From a checkpoint of a small transformer trained on Wikipedia.
Architecture: LayerNorm before each block, learned positions, biases, tied embeddings.
Training: a variant of Adam for these matrices, 144M tokens, 8814 steps.
Each number is 500 + 40 x the weight over its row's rms, rounded and kept within 0 to 999. Layers, rows and columns count from 0. Numbers have three digits each. The size before them is the row's rms in percent of the matrix's.

# gate: layer 3 MLP gate, 256x128, rms 0.143, rows 84-118, columns 0-127
# up: layer 3 MLP up, 256x128, rms 0.154, rows 84-118, columns 0-127
# down: layer 3 MLP down (transposed), 256x128, rms 0.135, rows 84-118, columns 0-127
gate84 107:547520504570427475491447521487566486524504496508575499479463460529479509513490479479554539418471546498489520490486407478481452467396536570477445476493515465534490473496576518479588528494544552501489464443448493535457547546525480443434508501470544628491495522460453478503493463511430486510456555545519444500502486451496537490509558429475452540526489454516542551515542515513460500495573
up84 110:511430447456460494513571491507466459480504409517487519460476527540501544537418429464469543589536469509492519498518501556530540462542491546511570530481490558479438451555558508559523448516476480515478506454510534489451407475470511556550434546512521487508471499548492501478546488499537548523529532501492409408508595537508528487457487490517562446480554539485468434536538532453496528489450
down84 104:471466489491466481574512550523488596472522482497485500504556518525453482586524513444555524522522525500436511504490504525479545468462527537488558566511505491461504533509567457526515448497501439530492403520469584502439564471530443510451558443481457403568506480472478467559524485535485425474542514524437513455533550495476572477534466528469485470481447511470462535509531418437468555542546
gate85 100:488494523475494407517427538490500548483533456560509501519440503451444486510487526527502524574483466434555431442503459540521522475497522499526433484486466505523446488426461436539514504516496423483553556525488577536512510423517570490452559503486462489568467548510522477549390512494471525576493572472477575492493493521581437493506468489505446528511505452550477467493472496556540517544452
up85 101:476466475442475518491519407540493457496465490466490519542522539517481567435457460569524538479456435518525418451503544495525524496579473462521530503556515545566492499545461519567480483508474448520456495516496558526535504490496481506521509595509524443527582484477450512466455497457487436433585529499455482513502486574446466630473512506459514514513509520503504462540437451484515582524447
down85 107:463425551576489487477532523462460468471454555562522541457496462563538495419464470488532478483541531512508464504564435485512502503540542448444473548562472544578450523504463492479490596516508444509476455488524571468538513441494513495541482445536459543494552510471515534455446564541522452437513484514476451546471547417566513512490489500521493566447513468474523485502526429557568460488450
gate86 095:510460519530471499457454533519512530422485542547478445526463462476560476479534559535479490422590454549501448532521476537492483549490527490499528445543570468554456540397520545485433548526552449510451487460511486468488475469464499472473563408452462538483554495463478550414527461525530522474536463467551537532565477569497510568506554504443462511553530502509555523472480473476548471494458
up86 086:464513545419552487574560486531481565530535497465508493518488598461497479467434429494544484571468521459511516482527478515492584404531516547509449530455442583491522520566487452486500438485489516513564529497541461482562480498521501469543464546568512509567496458527489572550496509458505491572419534511494528463481492461534479422465421479549471470449476522453435500495515514471521505481505
down86 090:532520509558513502429483503516534513566507475553477553551460436486535502558497560511513516470566487369539495473541485494498476495514525464431461509474556442460526493453477549452533520488461418510581516483488490420506470456467441490539526437544487507394539515514408482601463533505525484461498471505453536473475464554516495491560511508463499512537539535534491530482488481436537581504504
gate87 104:538451561503548440488445500559445469557560495468489503437530539520542453499551504485561536506528433424491518458479526518525453528516482533474518540432468521436478499481423515518583544488476505488487422469527509531503518493510488510450518556539494558496467489459466501554542443481564497513479568474530476500512436396596578458497458495416528529554469481535483526537517499514582452501501
up87 109:488499486536445544476526574444549461494492515525504506507488430469453525514463506538494472468509481555513476511544425451527585481478532478534482428490577464558533464504570496469483489545504461471508569524417506462455467484535503456563476493488559542480528519548530512477440537579447500567505433518428521518497624535461465532534488535577466499491547499501534480496509487527386536509472
down87 102:506511566476538457508490559503563502461543529486515448530479461533492478457481521508389542491552453525467460403453475471508538447457550514462446591531525438528492577511532508489511515523494520484499515523473624522480497550513472499502476463505467520497501494518510442515526495462506545520481599515488515486499544545536429520439525439580487482439512542436410504490543506476406527533537
gate88 097:562440577442536430517554475498513453436491488527589552504577545532574489447502476531518487508523500494512444389448549516480468495504500470533492418543499541541536453444537470523471462533508512508500508517466539461427490510523510507474541502473560485497500513561464530518505512484539401510478476511526509467535522431474468465430546461459520477527429502521474544559507526481528380510452
up88 087:481549435567490537450460526519496475473495482484410480498439457530453531545460489464432535531496518520541553568557493543615515540514487579464496512457508456463480517473491532479431581484504530498510456517503528496570486445478464502455515487484442540519495517457532486471480474540434513467568384481524491554514507566495516481546528559544493525512480514544561505415485461441472554485554
down88 098:527524520547486504497479550452508502497528527434532570444545500523531454440552538529449550529496436549486450543487488443532492539496547469587514435445478511551484426458494450489448475475542477469518541520483508447548480547523413504496438583549404490479530479442465563463565506420504508506476504409498539517494450571507520479426502455485538553471530472477503544542519505523511503536508
gate89 095:547533501492526445478532504525499414482509466493595551543557474457527399479617603499508482454498513434589466499469513466496471490497453524481490501481485500398542503473542527521559488469481403505447412533510513464494541616544513439457516489509498487520439442453445500498495495528463507502487477518515532547536495496500500485467519449475472443534500463515520511516561502533460500496543
up89 089:514521442489489435519524439474613458499474500556471493521429521473476494523444512482467516415528461441513443503551551556472448457509561444495480491592587534500449471493509482534548552453580476518537526492490553497455521495541492430431531471524494465510536516538515525432537532467494498487463546542448449499478428475458478543521559448458502447562540487468544491512562534522525534513464
down89 097:479473501433465501491544587486461534490533515498478505455558552435482537478424480477508457470524489530449479494507432476581490494523493447504526405539499488545525510460515529551452518535525488490512531514459484511561597494404512488565541538518522555433436436583504498541444524531508569602562448404469502487444464503495483493495486539528484532521461524505513425507481505505519461485522
gate90 096:545512519446574478504565434478525457518476463511575441549496487476476555605478448455511563439591497521521452491468510516571458489502484505472529435459482560524483464481483487590503513571450508507547500464449559478526528527498507521450514465502600555488459542484480480485561533480458472499462513431463551493544550479532434501512541400474544477519510509520545435522488517506541480526504
up90 099:483474553581468517486479537536450519580520477482437560542474528482550519496558536495552503555522503495510446508538515502382558536474525502534478526517516470451461453441414500402507583419503456460533431517524456498586503505449504480439519489485441486450512432513549490550464502467553522537593462516519472524519463492492541524520469507513514473518491522487457466472493490467582451483537
down90 104:441537520573485482409467531517508500474482483398593505457478537525518546494479523574455552528510497459510419480564551538434480534486461456461489516458534481548496519498558507572467473519500463481533520546529514483460505549449497473479507467501394514393477469484514475477468490499492477562460529488529476527498482571556466565476577533492515523450564537423516470459551531522504532460464
gate91 099:384546484441553490478425559512527474551540514470533497532546459541521486564446562447404502419566558465494483502415508478425435512412464509508545446487499530477473527461505534532543510521495520503456513467564471515503480516492516444488508484521503583509493513464491544520483438544604489507544469484490551505560552504541451496548470507552497463532544489467497470474535452513499506498558
up91 093:395558511409563451520415544507500472529476467495498525461575486548495517504455604380445536441500552520484458532438489458444504471427459492518554447535502494457557521482527555504558500521490531518471507530543462477551476548518535484521470475532500520510469548479490528476486475507572493516522458486501540473513530498509423505501485551535493450562590457502476527492536444498453541534532
down91 102:477532471562477492532498513475544492494442553530469530545534429510528392566529434500479512430472584540473621547460550511543485501477514481479500507537533492481517534494514523511510509553552540508478467479462521499437503517469534528585471440560455529508517548473495511568481493502493587450526520492493489553543567464550526439526374478500546446482493493457497430475511486461512503440505
gate92 096:442492606479556509536458505476514593485552517554521509523517487476514471512565482511541498552475532412504480496485481441509460532478498516425476504558477446546510472419439445463499534430523483502560474439458529448580540523459490535424564475496465502471492512539494508492461553454503481463524594452524585558476459487538443452466521503452524439507459477499547463523458550517510486509465
up92 095:510523406427493466489536471503469444468474419472562536450484508501467525505493498530442552505531494544475568453502544536522577444518572443533522527421530476496465520563466564601478459484467483490500539541514445476516469424472568518527559473512555491519481525490530455499544574518486527517475463504473461409478471466565431462548543479502475469475569536481455445514482474487477538536517
down92 098:441504430462423482574534536536518523522498539506403446468492442525482536558484546527464509497510490535490492492511574566530433481515571504412542500444527456492471543462484481496505436573506493459525557494487502580397478518493489492511470516548437457471583439449487495490594518566544558447505509496490511468559550514543514505547471527535434501504484517493468480507533528470509442475522
gate93 105:492454512532492407525474552437498497506466525531532515469472539538548459554505487507458471399525535445501487473574487412474504484531488446540552460521519536486558471456506546488540458497532459501522572512454443408436471514497500479604475523466519580453497508509483551536518447490432524466495497511474467481426507506500584471596519505508514515555519549419512466546561480534495497536510
up93 114:520471494536455473497446497415486474525528489513577540476485547471511542515472528476430448465505480468491504472536426456465494508517499424582515524419523492512493498522564480535552443490550503524492589533372465474465510484493521485575444513484540584452562526518515570514501494487500555471406488511470508470477410515522534572549512500445478506516541511448484472529546563466521490523548
down93 105:456472465509537453529472454478540562487566494489538463458475510448514496525552437500396493496537542522435556506477541453451494435539560470432556582461543461466538492572531490564542522514538485497504431500515478502456526533491426523453455572461515525466484485516489538544472500461526522454545520518512512579494428543463460557518536464507402561498483515486498462469536534533493441429502
gate94 085:551516485523463515534423462490476557491455520512437506496507490494492460517501471493486461379534421493541508419524510479525499503504488489490464489510593488566502463517453516619483434523554483478529538528401498495568452531503584493550522449563542574480525497484534535467496515491465505530492529521432476488514487488510467471541543430469488482524478552397503524564517426519495476568493
up94 090:531491430550596428503513504503484488508521485533478518533422485487474498457486489483559475474499505470488448523553529560554441465538559509523527500582433489537552495512463478444438438511489454551490464508515543524487546501479514446404558477436502570497445493485502521544516569476525499518425565500483486544481429474475447518494587480459463519526504543496593522516438549447450515541460
down94 095:451445476491560456454569561482524479548496420522498390510507474490520443486522535480512538513501510550495550517507470473454488502463464562505505454505534476487505546472468456478529434531463543470523574473618498527462558481483505520510529437487488554495503532513437538434519438589502523442487489516529538469553490571472484539424501477519555491519483559624501511486534567513532480481473
gate95 104:477469527478546515467533506512521460464480503494579446564503473442525428498524489526463490459521493486537479418518543535480521555495492493529511377541539557591457466491446462500552439468474500486539544520423487507440463522454435471429562458471522517416493530501520505553474518499508483477490537422516502537508540564475512528542479453401538515511505444500526555528471465535435468485574
up95 106:482477521470567514461511485481462447447445537505543462526474556495481460480457470590488503480539520506503556448494557543537500547493476452543556366532548537588474448508440488534505440505464533505496524512460526504457457550528463510466510489463527538493511543505532543488503514497520530493510529397496548533498552602466529539502473464499478522480513468456514462506494426581380457478539
down95 104:528481467517464562440497427540508477539457461499539460473567466547552485483560478437548442443511405483485543472513522509503500501438491545425429563430440528556479490510489534590574514470469476508460535471510540592555489485508452491462512465484450509423472505527547492538577527499521502503514520472485551488471490581506531506474412531497447509499527521548472456527474514513529468549560
gate96 099:483445511539495493484524515511495443461510498460553438491525529545460543500517467547518556478498450468474523437496468461447440480463523441415479543536457568471507518530421463539458502472526528510415535486507509513567504513565503530420600584516510545543446499488510456537510521505518475435516516498573506527417498480492489569551544453468473497497506455523529458535443420612505510504518
up96 097:414492471444525502513548488501481571516534559540485575491469506451551494561459570510427510535571513556485476544558485445514506504549464439477563460489494487405494507490494522564521576561427482503483431520502479548510507442480420513523441448456527447514528518470487502452502484488532462528524543551443492455568547583486479475400466441507474499526515533513448494502520542472493511511492
down96 102:468571540434544566536511538485541468491507486519457433526500477563479544549472516506421506487455546507455529491508453475466458563415462550437501465471562471429482490452487489537609512473536446474556511452501446529516390493519466543497540471520460529471523491479502565478469510480527572482496536453518464538521537523503409575478463577512516480527479532555503471519495498509446478527560
gate97 089:449539515502441474526542517479500493508528505546457440555447465448513510498521471552447587497466497443591409484475490529529536480478541504517464547491425495477419503488544472523572489485510444501490580477446575599501467419495471473470473550556501432528517522471497498492486475478486487472494604442485505505506463534444507491530460559490461531508485446461530447539455515480529504583442
up97 082:558481463539536503460494499484458536434507432458535524473541446530488488494464511467520436498513484549409525467571469512487467493524452513507572458470550493547591516549495521493469529563509545458515408489562462434488508591551578517507553399503503562521476495504498553454512480514495478515485390561525500571531513505522463533461531449494494494510533553504472512489496489514444492447575
down97 090:455503602486470555479483548505530536563545501460457430465448496504515542485474479527512512484496457496587554502477547585521484498500592504414462418477484492528518487480452550497503468551517502467518557493462528495580457466552489533544422503476523507494435411456497532495428519503510486524459486464451511563475511536500504399534586517525480419533517448458542474505498466484537506462508
gate98 094:558549540476481528504568528500508447464490602544447529507541562500482501480552437493499457460462476441528481587535483472515524499528506536498450530471512491498589472468553498453563485495498500477541502433481567437468536567570516505532525506446498501469446363554481541471548421534500493557475518528455496491508561530477472466469482467531536530468527497464516510550520530428473510541422
up98 083:494546517465468535526512480515576442446460557509473471537501542512462529521497394458493464443493513421521474544514515422523449460549434553462446550507466485491556503467594501428533530463472527519465485413521568496453499474507540523576506524484540458506473447571523498485590448468494509521523493557477469546456536528457480476510505427534563482452515530481521485454521520472494525575455
down98 095:537479458579479492514524495442454484539394514517456509541527472491454499494495484487526544522522513454437455542529446528462465517465570511544509520457457567437576497525536492449488549499534494485503460465508527396526575499555520508544476455425473469543518515553460534539526546436485460546520569500458509462513494479470594436535545571458529524513557458434451440469481534495533492521502
gate99 108:472532550538485466472570510524458499577551516499488525471510549542536573508502457430522506526508475473493508468527447507476502532561508555453510524531468562451547441458497562523556477448498443463509492421531583527564517529488510519466504471492471530483408498503502464544494505510511490579514577490428457560557525415477528497524514442568516500512536454482510406494420544448525438485548
up99 116:531480410546563477562447483498496535412468544545526518576492446438484442540512501554497473466507554455549530490460590474478494467422531516472454499492544446539513468470509444508462491452540482521530543504449407460506518539551501508477482524516486567517490481505537487440497495453447527400517497515497485522440430498484480457516536480464486477521430529446515611531525485527502511577482
down99 109:516523527495523509476472481474558511523526516488539459522497474496496465474543494534439415453545533396467521506455469448607572526397498510550437544547496509460442517501477473489544499468549532478567491501491586534498522539481502488555527534524531493499465482443426475488537533447524461533459427503509418421486494556486520444541512500479486403520523504531503514495470422571501524522556
gate100 103:414510431489480541495518546492544496463547448515532492505467508538529527504532506500509448454512449387464536440480500498434505477477503518386469494512548458458582524502547496548533454562539559477500423480518550472527548513509512457536599476532490463486455471510459523428489488523549513540548543480508567498508510464483428457488540420504539482507535475524571453519418525508539528550519
up100 119:539420568540463503482462459488464501547493516513491455502537497423496432501465524488505543482531504585550457533562483470589493564541471508599557551467465527540394420505436504433522509501494422492488540515425451512437465474448512515458451506513559522454533565503491484529473531489484517470441480501491474517513521525520562535534492536448460493532470508492479524526607504538464477470498
down100 105:562479503514489523505516460426458518548523522583561497531520478537547481465495555458456519417502562524526565444512483466540477488434460404431494490526512494527461467520484484555517476514475494509441481535479459532457457503496479539455518528507501409563523561482505499547527528513486552503490543482514435453526564536511429470512575452476430462492539578550522561445549493393510527500502
gate101 106:520529498564484496423468463520480558504546540487453464496476406510539498515462558496441435499582541529537551501485468573576501484482517548525504414483465490497515527449505501448495499501467531499478531489480626538521537501517536486475527504511506495538500532490455506485483505548488462447482466490479560583579401449508439505533502514556483509588549460566479504471458432433527447501476
up101 094:530484559479460487508545521485517495472403448535444471501437505522498495512483507592557459498445484537512516453506496485497441518450553490468435471566567440500514438435515457507458500463548442498541540501466515492540509571508477466500556534504546547503537533438456530502412578556463542473550511442500465492462513493479568508415572555510454497508518565457550527485481469545518538521429
down101 103:491516517378544465495512465441477514535407453487506519543535560458460561456503498485557525496517562522462475489494526545458503526471428489515499560513471518504470483458478500524485427418538487453543468488546449468489502458514503523471492470413524503499471497544514505441505520454495510570528493574474570526495533521547556508432517443461469550400427534515577507453484524541550529566538
gate102 112:480508574553545613519430490494511479539570477429543480504503526487440555483508485528514588494551486491483496481568513480497445560503504472489494425464539490477472471519427554513511509498434479468543492457487595435457435479493505493518560511519544499488500517471509479534442394490472386528528517462448508515537511496470507512597512485501505504527480533540424457484499468559566474511519
up102 117:500524481522467469488487522505519496482471515540454423460530475493507418460502462496555499484490489563537436468464451537524592529483477548487530555485443496486546489504549438512491563506592504476484472537491467555529594525507537541498475517479557494433529516575487518458523610550593589421462522539531514534452480501525495493489506519459477511457499475458555511507566518471416434451499
down102 102:450571480481400484558445502481511526409508526520508520521590479548496491554442425491444496482489534502504446518509425520544513504480465506468588571494468499536544493490477496493486497463526545464504501452526492547567515589503479533410500519495509437547468510460539527519491500478500523533443455515491428526481574549519509556461484508475447551505530487489483482540515470543371466422502
gate103 099:459450434512487515508518526463495469431502485500492585532523539466490560523478598535510476508470450507521463506486465547489496477539487470540445567420572460465450499543542530478477574482471489504510492525426519450472550449530540503509511514510481467530505465470482509496445407529490460497534540569491355493539505471553469512485534504408484488480526471555547463509409522432496552536529
up103 094:482562499500530491502460501447495582511517460445478387490511439508493509482507475480519484527529511494561449518426540564480523572529504563518613526448506537512531530491456528459499488471414523506506557555489528515482572478455463511462525504492437506503543531492540546424510524514476503587446461443529486543505533537456485527544492574544541566451435504495458455467454468508562460440520
down103 099:571527506489559458519492478490525491485500494537538519500577411453463518484511522512562509487437466501483526463377538489536585574477532557480522512461517483464533526505521580463484510422524479490448538473480575471563508453479500512568495482461500500559523497452541582507463436463503551459482514517516484523491577450518543498539502550471460511549473466479542434493435506458460501502390
gate104 093:560522476469477526447566533549452527459548507429482519530532555473498476503528545552526481559547423482442496397515441544454482503488531454519447553447468428507480526527485537594462518509505494519513460495462581594536540509472450494500482524473468536500518571510493504541481463515541461474451600501480445546506423468531512507498509448425488525504490468554512549527448500473454458514558
up104 082:540483515445493449508426490545474462435532462515460548527560490498452511486438541494522471561471471451505518505503525506505472502474498508515422593466544428520463555521535493465498501538489571525536453506479581581554485493473532461510567550501482437521497539455498498533494445492513502443459473497500472494476455500532518575483498497455513530562579505580565523517375432478522547569466
down104 093:413534472451526525549513468405512419476539523505565534578516559473426524495516510479495426459520461552477459513526529540492438478548437477578480524522494479518522489516523465456511496535524456527451452488507553484429451536508469505418459465479560486535489509473492463481579541564558525467524533451550488528520500578474465469505559426506516504481430496484544517513563522518559498427479
gate105 107:487446533518494445519509562445448552524575465508573489514461505438520571533494496481496485554579498505551526543468476495509475554563539516522528466425485490464490481458515517485599485482537425491542555524462492551448494564507515483476556464485491553486520527402502544530442477473469427541421516484527523503514464426415563495463529484506461551479445489500533548538484506449563439497521
up105 114:473470461525479458469551513403461502499552578466453576568466567491524540564552540563448455547510443487473560567539434539478446505509563428530491461408473472438537548475497484473530484474544487492531520506448476506497483535526528423515507523502450583529533513442526461494481456511543537553493508507463504478497491545482539544497498530482442581509467450541567505510511492479544465465448
down105 113:481428458426541430545467471575500538485549491559525504496476529493433527511575458521499450553547478530459540594500426507498445491526518447532507497379511500516557533516483513531517538521483526497479541503494478513461554507514536512522509565555520535557479501462472499490433431505556510490592455484522518497553482529540508473472552494533527495477438462433496486487416422517561481430468
gate106 092:468490548487483450546537536420545493543538418546501525540459509505468484522450483545492569489519549509564506487566485483533453517552520464504488467424561486466502493472542522492528486526469457479471539454475492484557466469498497454504491584437493471491538425503417492476484397519500501583599437528486458494543515547533576451502446552535471534481488513489452575517520551551491497562458
up106 077:538492547486508520453504517534462509468495472462476471561474483415470564461487611488526514511485467515478515447476502490532516479464486479536537461508458457575491545532528398454493507578535600464566493536489511476453475457518516496481504539474448454505478519471453538477489565507549471476520460460585547572519555491477511491518464550528483511556574496515546491425485503459467456387431
down106 092:495476549467562506595519455495544425555541508512492538459471485509439556487563500473470443522452435471526551521588450445464473528452463516483475431417556506473521512528422469525503490515449502500507538439551474443573467427497565525508450534490516509528459549552477523492523517557467479510529511452528474518485548482547562512492490470578497454518547477481532514500572483402526527529528
gate107 092:438575488462473542521510510547583484492516507527550498488519500532438577497501524456521494481566515456533476448488482481520454498410488448548531543478457463510471507492542567493518523501373467497488494496476549571535463446481477503455462630487449505502495484476460551453518430499506478455489493475519541508520560483500551387499506520571469480495486490451535493494485457577466551517574
up107 084:563448528560470495460462498468454482478532484503443525494466471467535470522494480518504461515509491508513522548457487525514522509575511579486459447541549489513540473485428394526472499521587439473507530493524449440486533521557495505547545427479535506474438484530517405573470524548485568555548504533502537487514524524494472585525512477431515542522466543553379509478542542513529421516469
down107 090:462543441561466535415493551477523430538517446565551455444523502464508453535486518470463544526459469462561532546501450544515501539531568487478483422481524501494493470457546390475563449522421493444498540471559552532508456523542423494517448508459504468460572495557424496527468523477500529491483481437479547461513495514541496510545448513525519476548585513546535485508564517476499476512453
gate108 084:464482518507461576474555555492520486508500511433542501555439477429520503572492535530492553503499478474536494519520457496501496500481513458473441456459533516484504502497498485429491442525491451459523502427500552418443459450529480466534555565577493549478590451449446506448508493544527523590536443502576505478539506536522559468490463529544474547506566543602489468480448439441492467527491
up108 081:498483563482427502472542559519451562585507546441586493452524507443563452523520510515500521520551462460558460522527477472469558513512471458528469500494420605483495426465432504474491467500504461460493521512480550558509525515577420441461539530601496492467506464479520450509474525511485527489440532524475555436532488477536542476507463478535509492481529529527460524508485485507391433525533
down108 085:524519527484469427518429477511458526512494454419515524518465532449521554521501552460482462464509501495454591512524565530523499505490462509441476544515492553482490467544505447577555491451506488494513506526540504561492521442522438547426523515538513499565495478508506454523369499508502503519471508549547500478437538516450434470481533438594536484574468452467482514468529479502519625457468
gate109 099:498503485536472520485481516520480488509487384486508553523451510443518510546564596441531502538513440525535506509505477399447515517489478516481503521523459541482505468513511586424476485596469510480571493532501507450492457528506455477537471519552454474454454414525516465556502438466422551561477483494539461459505571466583567525525500493459537521512432468558453524524537456520538457504502
up109 096:495513425511471486523566448499465554488433508540527509485501449469500523499486478581521500529440530518509523519563483530474522504440582521458460497562496486620480454482444465445494477497594450501579550503478481459499441525471454558477522477448458487458473442551488490527515430495569500492544558482574423503415495534486557527465553492480529484511468541447482581504522501513489555520474
down109 100:447521471520426468464502488487506566437466494462465530487521478472520538514437580537508399440473545542510518528469510543417571546457557504451547436600501498595503439490455468465454490486551503454514517521495471509563471472493469497452502467491474501488491457449500519552489529524505617491585500516509429488474462494480486571460541518490474496506511499534525533468551573559541503488476
gate110 088:415499535542525489459431509540511509552559480507528446532568503499498498491580575460529506500558477482500518507453457398475526552453512510427511516528544441373554491553438471460521549538507444486460420443486490484436490426505442503511517544467534527470490486551461503475488545578533516466501509499455592490503553532499514522531519517549481520513519533541532460470516512542464445512469
up110 084:491500470510524493436528518487469571499530476495534548526483488490493526521464443521511465536479522484577518543480507580454461453518539507513486458496456504533511502407553505450424475472489538480502501478537427491549539535511532518521439455574511494547491477477503538460482426440440412523539516471560443577507403405498548470434479512432502513500486476473474548539420520423527536527445
down110 089:545500452487580460544568572500448483560531480434538541547492489485609529499479516553476538570484541399535522467487526515490477459483495463498477513484526515570427537404500536446532461470461518464523478515411478491441550487496487519502526504592505463471476525485509547491520496483520466533477470509450535484474512491481504436455500501510493486460489521487500578534387428493511475598498
gate111 106:462585475517430497525532523493436515472487451504584506486408461561500461473517544474514509525497593377506515536499525516525497505490474541450513533557480586531534433492491628532522460415440530474493521467540493463530498501490473543513474451459484514490428441511492497525533527493467483526550589519514431447493468467559506474497470464513499502479520463450509414513490499486547523517531
up111 095:427563458596575455550520491456500501548492512523561540459457515450558531497466467473511429496435543511475549511532487470444514477463568515525471483533471456448483478491491495512493435474503559485473453488532479534549515449482466587458457464422468548471489469568539499599518456501583534530513539558575438517465516481495591508486507466531535525510504488463471441483495532541513473555509
down111 101:467581496530464471505459528521500491524433442505471531383527469461468535537475512557557466497500526490507503584544411466419546511451490523444482522574497485528514521523501523458522473380526501477524496536498488505465461439497498485482564477527468470511482501550546585513443584520501474485506499499536445506490530453460509520488567540397502511493491557555525508490589472556563479505509
gate112 099:461536503468521439496540498453486504478510485507612505557479445495436570508493533489509579532482570490538509487508480489481466496441515460428526528454557446536483481523557493570539522472465448510547594495460516537483479457508412466529462533481477473530547522474513489477502479502494428481528558467470460492546515519465508517532521465529393509526494532511580432551463559407517445550432
up112 097:590449540557474587491429511487498501476479516482432475513531540504531426526505485495453478441509442519470459465486506520512560494552432586547489458495507540487531496446472477467475449545471578491491472501500529458469503579494629520484523503583520517474483459521504542516481489487489553543481440528540539500472556469531480506499490540455579492497546467527428604483515463562471532451504
down112 098:588484531546522495422522557512546549544470459491476488513491466482565460539526532537539475533425488423571495461562462466475503468541530543473491549511432532406526534442494504537478504483499529451501484504520556492525532513474444530403463464484513472523468474462462572511390455501465465529494474507508562502518507524533500505544543514419567551499557418474448533473516433472484545509495
gate113 105:533536543509463521519453520507494521499523504534513547494488451495505532559549506499496535527592460388503464537577488588564528504489506484448473544489527450522556476426443544441464489498498486487481474534480523484591548441455499489433537486479509536492497435501506527435511497488593519531538526558523459519462476569517454445470578406494476533470433492501571519503428517443498530505472
up113 100:498616473524506448510459509531487505426469500498452479498475468499426473535463498467553501421530485532512480474504468492500550463502493414532464551512486518470446478550503545563533563475561500558544587530454493516489536529517527474511471524561509488526505528480581544511574512489407541485460538526462435500482482436481516412501482468466536469484459501433432517519518397572491468514544
down113 104:504536553566471430481548496550461496469468485559429522479521449534422513589489565506450479520488514546541570462466554472470430458508485521512462527516519530480489521583511555436455498438477513537516475492451409462498519519499567501471483483488499475622457511514530552527500512440509560480484431474521518552515543558467554538410487537521478527505526499470477446534487473480506578481502
gate114 110:537468473596458512430511543488475555466470450496498445460449434468508461515506430514527438485492502522514546514504447486548523507498508490488485435514539465512522477463464492537445426547524532460553539508405478504464530587545507483545528452491536584471495509571507570570479568518497496503433446485536563605500533446428526549572490486485479533517539502463541531525470490498457489521533
up114 111:389554473425506556566461452502506538510480443512472445472482408481419554508469489464559494499493534487512520552458461508578516533500489542440469539469515426500482554503477528410550537486512522513490488495520477500547476491419543505495495490479503494491515483470504524504530492508567532490497529433477589475487439507462468511566515557532510489443528442530569562501424518465560590540493
down114 111:452420516533537555526420442470469442563420467517489475545473522506474429523499512506477523474516545486522468549524469518495492490483468556530561494431500514564485504551520518523431550438501555519483491513525531521451493559473538503543522546461530376497512517491429514488507489485468568515535457466435525480487461565539457486484457580431439456482515553445523485505441597521497514476532
gate115 106:526543510526575489394549553536428518543510507431477478542453448511538515498515547482434531511454479495487491512479461562540482527414495499440524518440496497445485512494431453559522533563512516441569493457541584548530426525505519495516473527521463568496446485456448491529504523571498496551540537440453506497514562435503498497508500529493529511525584537511507489537523422419450468520470
up115 113:463457545457454488571449510469560454393524524589520521525496536503451468512458436532585522451525515450532479470532562425465441487553510479552466443524516470539521461473566482432511458439442498511452480462443466491468521466506503476469535550479562486520513527556512561463462491419554446431496485492495512533469417546513504516522520478506476499542475520512513533541460550562505546544491
down115 104:488458543521570511546486628413512481558559475478510467497518517479495458562464517552521610464538488470573483462535611475521511445499534568528502538460487421521482483482544504385539513490487510502493522475464460486503486500514453484446465506479490452524585507530465502509505578537519493478427500486554522498480465536498487471441436454565539485473420518519459506497509470476520490516496
gate116 110:453539527514445517466535588514503525460541509523485552499447455475432472555513474462469485582590499455525534491519503584561472540455539558434441460506521444515489492417518436438467488465486500439531567516448517559472507434531454470437504534501502547514413504469511485535497461542471529515529615496486531571489466537518527477523479501542491505505496443518479478485493488555465562554487
up116 112:522536542494536438561470562537552504503520466505458469525464427501499464518464512494565527527523512447487494514515505502480469467379538541500507425506509415539509504462503429527504557490577484538472510465521445491488424498489472500453467535542489597497513520437501456578489470515508591458540489470534533460473569455564554388518464525496502515479514521497475536501564449566457498526528
down116 105:505598528550436519464421514494451514511547441513590561461531450505473480497546526485552474448525460544571538492505589533484507513496523529549485478437479442490481500490472532561504432487479522500455458561503365569545473468468480508515488574525494543467513440504451482506476517471473544480447519494545501515556450530547509542501524437521515519509496519459417496497559496576448498482519
gate117 086:550492465503435529471466463573509472485470507410478533578507521533579510574525510435490495484539462546476463470541417472481470546503458489536499511624465465540454502496531479496523503445553504423551480529480581542468502527461533495553520493478538507432505504433502496539512529436547581514520541543494559481462587510524475565501510477482493512520577454549489458487481501483540533508431
up117 081:525539494486422528479518526588580503527467533397460532543526512519602487539503519444482510546491420521520443487501443513496543533512521482498410537604498514487452552540491523503509518414523484488508470490475540547506511500508479399492485488457511485459509476437473468547517518484500524511483499555445559434503516534544508532491541481467588524459524502564457462493453529462608485511470
down117 084:527523549460501460495513522505439483470455583482551487486465521516487479426505392519522482469492478559488523550555523537457507518550510537514513491510467515509541481474542475530459480558523432500452447529496444480472505507488553513490467498523530462504436520514523478461459485497444507473532533463565480495460548464494537499536507622566436577445502569472572540387513501580464465439431
gate118 091:517559471449444450526581479542552426458523425552594429526467440471494466497486473506487530524490512474649415551477456491465508512527471428500518488538523529502528477480541486548552505506498435525493561507488482525446492492521482469578479521446534509501562486503472508503523495551501539451537525480531606449488507445464499500523477485494567483549483472468478488515483446469517565556470
up118 080:556512495458484463520575495527573452410487445563547427498455443482504452486495472536526502507505550482631503518451504494481523491493519432510531457534530488538517500521522503541547498474505415544495569480496474520476465534519453490531485503403511492515504497487403487528541456573432503443571531445499604479475507514442506484524472524527539480515485505475493466533449462492511571575459
down118 092:465519479534530477460424457507462460505478516563533574499478455568488541499520454496526568451450562528479509449449475405545511514591490451497548527564531529456421552495467490457494538503517494592527493491503429483511535510505562516446550455541519523523493535456486524502496443547507520559481455493498520469537509453461475422576503454490524469533431544480511450561460490465500526403502